Weights of a small transformer language model: 15 layers, 2 heads of 32.
Each number is 128 + 32 x the weight over its row's rms, rounded and kept within 0 to 255. Layers, rows and columns count from 0. Numbers have three digits each. The size before them is the row's rms in percent of the matrix's.

# layer 9 MLP gate, 192x64, rms 0.155, rows 0-99, columns 0-63
103:119126167219091162166093150198158109122121122132124081095148113090107172117176136091159154164121147139060162092111167164166164178098132136122187130098126132106166111127147119129173146138116079
097:093116115140085135125084133187157139106114134090085106117142140141036115126139116146096068151092147105132100149173052082124098158157081150136086126105190131140084146115157110144168095118194137
091:118096078180115086141097102098114159116142175161078150134140179129107121087177102191127124164168131128127147098173124130163112110150130129144158106100202116096053133162170130077120155187169119
094:129122117155104119135111147143132137091115157124111116025210118111099143102168077159125131136127157116099157168117131051144118092179104163165122117131114158082165099108196135106106160156156070
121:120147119149169185132059130091131104142138172141129167136200143117139109069175114124154104166064094112201137095084143158117100111185142110109089156144144129122126056154101095135127089145088121
108:092150125117115117126108136141108128154148114124148104135105137147147074114127123153177131170137040073222119090123152116115117120115094088091198119213104158070111087128143116164153097097154146
111:128144168181100170179201093107132142154132099151120129143134098137101136097150122102144159192122131123119119143184069139127105060121186103122084105152166119095110139070169061130169137166110094
111:092119159149132138171136155125134122126107139197108172170172114060117155134134081165111114162143081093176149110132155094089094109158084130155184153155104108070122094119117150210152132106188127
120:105107089121080145176131123102118093161121107099139148093186116151172108113167107209138203198167131147120107106118103121179164112168084146120165105108173119092116160143167135124177139148160085
093:133170143149165123126093086111088089218087135108151104160132127108172110095092098144151191162120082150147131160109103099061141126123110140141242100127125113120136100162087132091135127137130148
102:141176112156117112099120181121129126149142087101163057070136115126105168139168117089186128127192089151127164192115146092126172153186087097114162095174112121114149074084112156100131143156097138
110:051186124103109173186169114131137125131172153140156184119163195106108143090124156101136095118086119159176086162115078110125095121133150077083087131138112160141141156105116184106114155074150143
098:091167086117163118112132159066118101124137097130174082182169151061149150153145113140121113176092141107177103125147083145108114093144144150104076206195153150132117122164093122085140108096130078
098:104156169149120200109095165070106122176090113090128097116138159192076123148112117138136166132131084131068145124144156098136129098121160181142118126152098127076132137105069050120123120111056147
099:069051170188099139127079098125107098124094144114156096168118173114160124096118094146149133172080129113140136173085167094152137088158132125143172092076187081130173157110138109141092102159121103
091:137110124139130185145096108085177144153138105173121159119193091140066078086119110194121163160124112120148111108168072127127174122109096166135136132138124041106145074104139084175131155152095145
101:117141119198119139132109171049121092105181069084128165095172136097109191104155076135113114183102145083102069131146167131107184115107109119103156139139147152137098106110185134083141130118152122
088:132183131093078092131101136086160130150125126106152171118215111116153104110133083186137146109169121219136146168173179142094106137132113134145133104138162155112142185123101113120179119183152087
084:126122090119118139107177134114120190146190135112109157117092105139126169067113165055102159110113100124162090163093127087095112153109138180041101104121129143164085178084114167179134141120144105
097:128161153182136107113174104101137122151167116119110149148142145147098063069112158126109137074122104082123137156124161128129084126105160176170165157092190117098068154152113081207196113137115131
100:126151122140100161159092050175084106124099126178073148110159153137114085124153116139112099103182151132146155148071060092107131078152089139118125076127197122132086123103123148112125086135076086
115:103146123170111161115041118123104124140127142144162146129176136143128118189159121135133206141197086115142086137138098140138111062176115146128150150121099111132118132113162041137171133198152093
105:161134127161124143103083152147118084170128112135123092128116219091095116089115134175100138144170160124139089111109087158153145094200114202088199132103138118092147102127183078142110160111132144
104:110125154099158132146089101139122141141132109128132139118140122146135150140150111135187058232116075153136110104128179123104142106153159054086193151160162156127112140110071140097179100180164146
085:088099081132064181105143150124137155120154149100158175114124143156150159094121123136108147154123101129187082139096144122084100091104119147115125147128107071165107083147223172086104174060123134
096:123134118125179181092107121165147051141133089116112150111148171149143107173141132212132080158156125123147147089126108125155178079109110166141183132168143112140180153151151111112156089087109052
102:068106160143108141149124092151131146108177186134122141105107147122080147089152127105149165162184118099133067072123159126110083113128102191118112196145180126123184126124099071147171096166091106
092:136093156097122164144183227172131121155095173116089176141126183130114068116164089141152103172169149152094132108150139104149133126122130155128099123197175140086085095105141135126163130118187121
098:116110178136138178133128104189140107100172143085174161132209175138113159069153112182158117139131134177123124088141065142104105120151098155079097165137145135122074123134146132129154150116075192
103:103135184136125156163102139157064102132082128158098162108128164081114064126161096163078095179164099148136155133193116099073082147146109135126141167205172112087095149140135124096123140103116110
113:151189080126159131123089140078101163168126153091165120121134168175086096141130112147138113179101054177138158143097119066105081055137104102171144138133141159068079139152112118131101157131116115
096:156124160133134119118150124181091127105103074151100120156091168116149161193124159112162175134168163153106192159126136056115082162132123135131162133183152190103128145082101102083072094111141090
095:162139149138090134070073177167093096176156121040162117112120129108093189128138118087145138195117100136146133115105093071115138162108170117121141148115070164130129078142120176114107098153112171
094:152160163198107114147150083138141122113122076081047145088174116071176116074160141186163110131134158123136155108135141127140057169082164158140100152092136101128148108084121143149122137082146144
091:049172075129102136124155155127146090177118098155115152174162142132169128129165134138091086111108108147143173133088124083118093108069205171129117138121119193166125097124165099081147100155171112
096:141142073185117118156084137098119110184112129121078114103193081214111115109125148154100154144155142114091123132130148087143178118125180084102166161163092108093113186138166143175112125085098112
097:097089121103146108189087126151150127131144096107169149134206139116107111142046089170140095108159149112169120091124148136114110168117087170103167122118206141107100080098167148164098089136164087
099:082132112158126100135139105125092135108178194099095133137175098093191135107143165144101164183072106097121126101163126185119086110173208141131105118117179131158142181145164143125132153085173112
101:096160095087166112154123162094154133134129087137156149048118143095169085127208099165154145130125116103138143150122136109144134125172135166096167148210190130090115100073130119168111183142116092
108:119144113132127130149121110088154117147125216083140110159122152080110129146088054158136130206146109123137118111121159131135119078154152112147131163154187200117099106052194106153149134173124125
097:135163140145161139149063109217178116094121090153076183103140127126115099103098139136138123080160152108158153080145117110111099156149075148093128145097196186119116133155126095179108126165137182
091:139141081131157131132117117105163153092164158208137108146128085090129141183119159067124170118149127133155101119115105072146039080122142190184135133094149167169121136174154157136145091169134131
114:067153125132133113135063177115092109159135098171124172067152171140145116088176119150118120098217101109160145113114121093148117061152119072100188118182071128134142107133138122145127110092132115
095:193085102148124151130087134114128090131138160131107167151122128126130142107111159106172118164128151085169087145105170077112071176066211093141090104134165116064115111109065122136100137169152156
097:123164070155140129122134089139142116154099109095099117093092154197090212095173125121139139172114090172164146050068112080106095121079121126129114152142117080141161105083122139119134131096172110
100:195116149140097116134129122135101141163160130111056142113168126175074131118135097136102159188183127101130140082143138155168166130145118167103180084173168120086095116112181085131136216144138130
099:172141114131126118081144168166120047169157115113123120096131151153121096090109130139059140115069165123131100102160097048148098149189110120163118152109204119088180117131171117134162155117106130
103:126155126074161122113143119159115094143134126058108110080092125140092160159148169116102144101103109146110133139147115092071200094157113147146143142107116062092138139128116150165205142180164043
106:091181063106118155172158140147168108178180124104119170131158150102060157065141150155164113133122111160196102149121113098173118109175151167117111119116154163110116107147142114185119111119158198
092:098076141077122088188098101175146136114110079076099127170149158133108125113127173111129141193081155143116107117138079124102091155158100189131150101090161160095132103168130098127102151183155063
106:170089096137094191159108080187143172126170165100156103103167087166114168162128132113158170125087184113182154099193109131151148110113155149137160110152172171066128127124138113085116125162110133
100:078214141149129118130099062118134089158147120188101114155105154199129138098154133132102117098168119094122142117148130125117136109149136056093131215191142140106155082130109128165146145150088164
115:047178122159157127149143115059129118099141111109137126121178122157131180107131155095152076187147136104167126076091152087083139138123159135138214153212149150090110111145118138144133125131113157
108:176131128150097122112133114131182132177141146137131109087151173169080111149130155151159151142140104199119110125041116036168132148135098114115124168122099106125172068084122108112157162178106165
098:089102103134097166196082133125127156105111109153117174128162169101067110186160102152114120155137167089164160129145117098062133114183128108164077183104126158147118100129159068159108170123171140
112:132126131173122110105141142151133097191107190098118140099178201128140113115155124154176087147153114130092155155158109114116108075203132123137203119115195136115072087108101112112126073135149086
110:117167158137137137176140087101176085132082182079089154076151168142119094107163147106193177139109127102131113140070107130155092070159161162096096107129149156110094072176123108122125128119144070
088:098138140090141127068133118150050144144147179164141151155118113092143171113151170084112106190128077132162077164114118123149117167116155108091114182209118083160150125104134092101148153179096118
093:118116118180127190097125156164145138169110152165130125142172135088149060145133131132138161164125130064164110174146063125132133102185100185165175129181169097154137125104172118174170124132126183
099:134114114219180164148142143149112125150159172107091107107094136098136126168121121155117123149173035109103157173115111117145097121125094107170166161138160102122131077152097052082130070132129110
112:114180160127133122177151134100111097114105071140191102094145123144147127163171147130184103127186104116200110100166053118102158136106150136092092118148152105116116107116093119136172064119134052
100:145069170109122150093160133108103060168122145133167103097190183164119148139174116098103110155128147103181118161134059107139091081143103135145113191115129130127135054125119091118144085158075133
098:107149121171115115184143164132168074145085107148156112131153135143109168107129089134194120113177176138149133086128151117081133156115086116127143163136122148169177068129107141091222098098062109
094:176116139118106150093129104127207129116096082149154157164163149097181137135174155165140036221152126117132111105055147118162135112175126133109101124126141120086082156121117104156128125089122135
101:170158133103104165111089133085155108132102077142077107123127216138139153145131144129140119094186093133171156086137156096129124059181057126128140170149165186121117086108156108140179155125137153
109:117146103126063118105147081110169115178134124152103027110169066120166132217158129142099127136138088156137104096112145107115167126114066136098162154120163111122118141111108112086095145169085118
096:148055140101125139090077106102105082104132135086135113078155142098151077154114142149193106122150155117154121099104085122134196080197069127089162110128144145089072108118160130106101162146166144
086:139075197135158105102203108075089126066114130119132127142163152125119158164166125146177120131103131155102109143058076102102151168140059157157136198117158167127131136112084133156131101121154147
100:156087072128089148126136124148139141184146087151153139148112210133094126155124130152168140141189129170081143085083067130168148103166085182125091107123134155150141107112165083160192119131118173
105:133118131110140174081107168116032130157132146088186076157126151082132144163162098129160098168150135174141108192107069099105131108138096114083104170166097137140152130140141110081152091149085156
099:115191132132105104178122108099125093066131117178149132128116166104158115078108137154191174064114072164173121148109135152132107104151120123137118158133178078095064116120144115105123182134183071
091:156169148144111159151126201146100087127134135200138123146142199085100128153104100130145131087091154092158056123161098088137154081131110162051117134112105085131149102135107092117163098161092161
104:110116111138207136152152147113130071187152078121087097100163142097196091122158151109147096141109115104095141135083091130154104090101123048082106172108194098126153102146138126119155119124078156
104:115130162114111110165166105092145203164151146111102119108125145136131100177151111172097099122201116069146139108117119127115113079190137111172206130147190169088124131153097079084098119104154131
104:107141142190053146100153168131079103144105148171103110088216156156121171118101082124141142129170149103151108090151112104088153126101123136135098090165125156130111067093098146135191093126074139
097:147150225181094115113122113146111113174111134135170060135150172142117140184142085169128169125188118173109140133120121156137119136116116103124206161128147073137145142123100176049143122114146123
108:153128102095117169188178117100145094135192139144114129143122145102094127101188098180107147127191079123131149091073114114082124123149178111116143163106138182072172099124093119070131085105082139
095:135102145186063155106170104151137119108116118160093053095172173112130121059131123124119127089145081161135129112186053161140168144133142165142131097111182124098164161156139143123143157131154063
105:060160182127149130145133088151124109123173129141125122125170121136079133105156165114113179149108104162112121174058128147164158133175099152052151127077103113085104161173096093153079092106085098
094:067146134109104136188091129154128107131135156109066091096161090120133067069127097153153104105174121099093112097161060097155116116160130127178135187161124150119151136128176096111130103046143120
102:115163100128088084192119111156161118124131112202136088034126133129169100168088128142116084127111152105126137102055105087131115115131117135165160147177187091127105126098078096085146128153124091
087:093119177179080154130124081164092157159112170087167142109120064115140148128115120150159151203129125121074125121118056084103174062119144127149144149135152131084144085097132142122141094104063144
103:085129151167138108142048132116121107132094082133075101102164159133090078148162122173121152156157147083155140125160148167031091106198124106105122145111125149073130124111120133111177116146162174
102:135104087148121106170077158164125151165119148128088167159143126142206089137135066143139151157167187119144162107072146131146099097181142132159156137193125136050078113137155099135081119113116105
095:190139121207124147188141135098106100115126125197222123122106112095085123145119140154161143116160150101160126115082148129165101161169165157082152122136158143133133109119131104117214140092165110
107:126190066162124080102140100161139134051154115087101121130131169122114108183131089105103119117163123168133159138090147139178114113181119186042180106135163132093147073133137147140147133120132166
090:157139146180126116215108096115124093116118147116124204159112155163116174167117168121132105113169169154146134078070167141106138069127154076121135058171153155098083106099095108135112155115109131
101:137129092118101111103161133097088089155090160069058114107167110109186126191141111113143154170161066126144180105131101076104141109157141130130134126181136105135137108173155161119138089123046084
098:070163086089155111151073135162131145140062104166138136061148154139100090108130104117131157133112138107154127129068117090169143091135042129126185142109160213109146119120143109098128145170163116
095:165142103161135147121130119106085148099162138141108086135167153122126182113156137111160093150151123164210115142128097121195113127140109150090062170178124085145146115089122166106139145215166189
099:116097118122113135165235067127126173163171105164179083165165116130128163108147104124160119125141129128163101162136150144169092102131126147137197169155138178123108147157119112171163143113201151
102:137159131145111124161181161090117114153073064151166120079122130147129132116090093179130128104191074153150151127095088062107135113164109137109178150188158064107116060125093115152142126093129112
099:136044147180144123157152139060157072115141167162119093104122157158063132123142131175140180103080163106165143130117187134117096125145160100151143101151152116067110129073131169184125133128159130
100:070101136159125102130056165120085094124124112179129106113171155124128089087070162155138114106193100130111148082081081155075121122169103148154123126163165153107089141135173119115109091165183091
108:143136199255132124142114163140158131100141130129139089136111167124142140133113126121118143096174095193127134179111135103156129156123161143150136099127075155100182055166140122091130140095088140
120:121128115141114197142102166066143182148120146117151137066232162140135094144112155118089133133128132094170089076103091146146115098148151168109125134099178144091145096160109078165170113169133107
104:013114097179090139145115150105138090134112151118177147158154130104088128115132152088073086085148159098148172141153129119090112127124157131097145144117178131122141194131144070169151098085091156
096:132169116105088131161122131156128136109062120126111099069167139159125171158099157156181126174132146098145150105176130088046118116185153081120145141160084142045115133141109091081172143135160125
098:105149109131109111165158144106120109147121108117081150124122112169141158085120137119063115119123146194168101102078113121068133068151131097153195148100126164110098147099128176156135115063227148
088:113083057109126090122129159124060123145097113136143107071112142110175148163184107107143101109160169134097196152124123137099124097143199094163083116178126125147059119102104134151083088152150116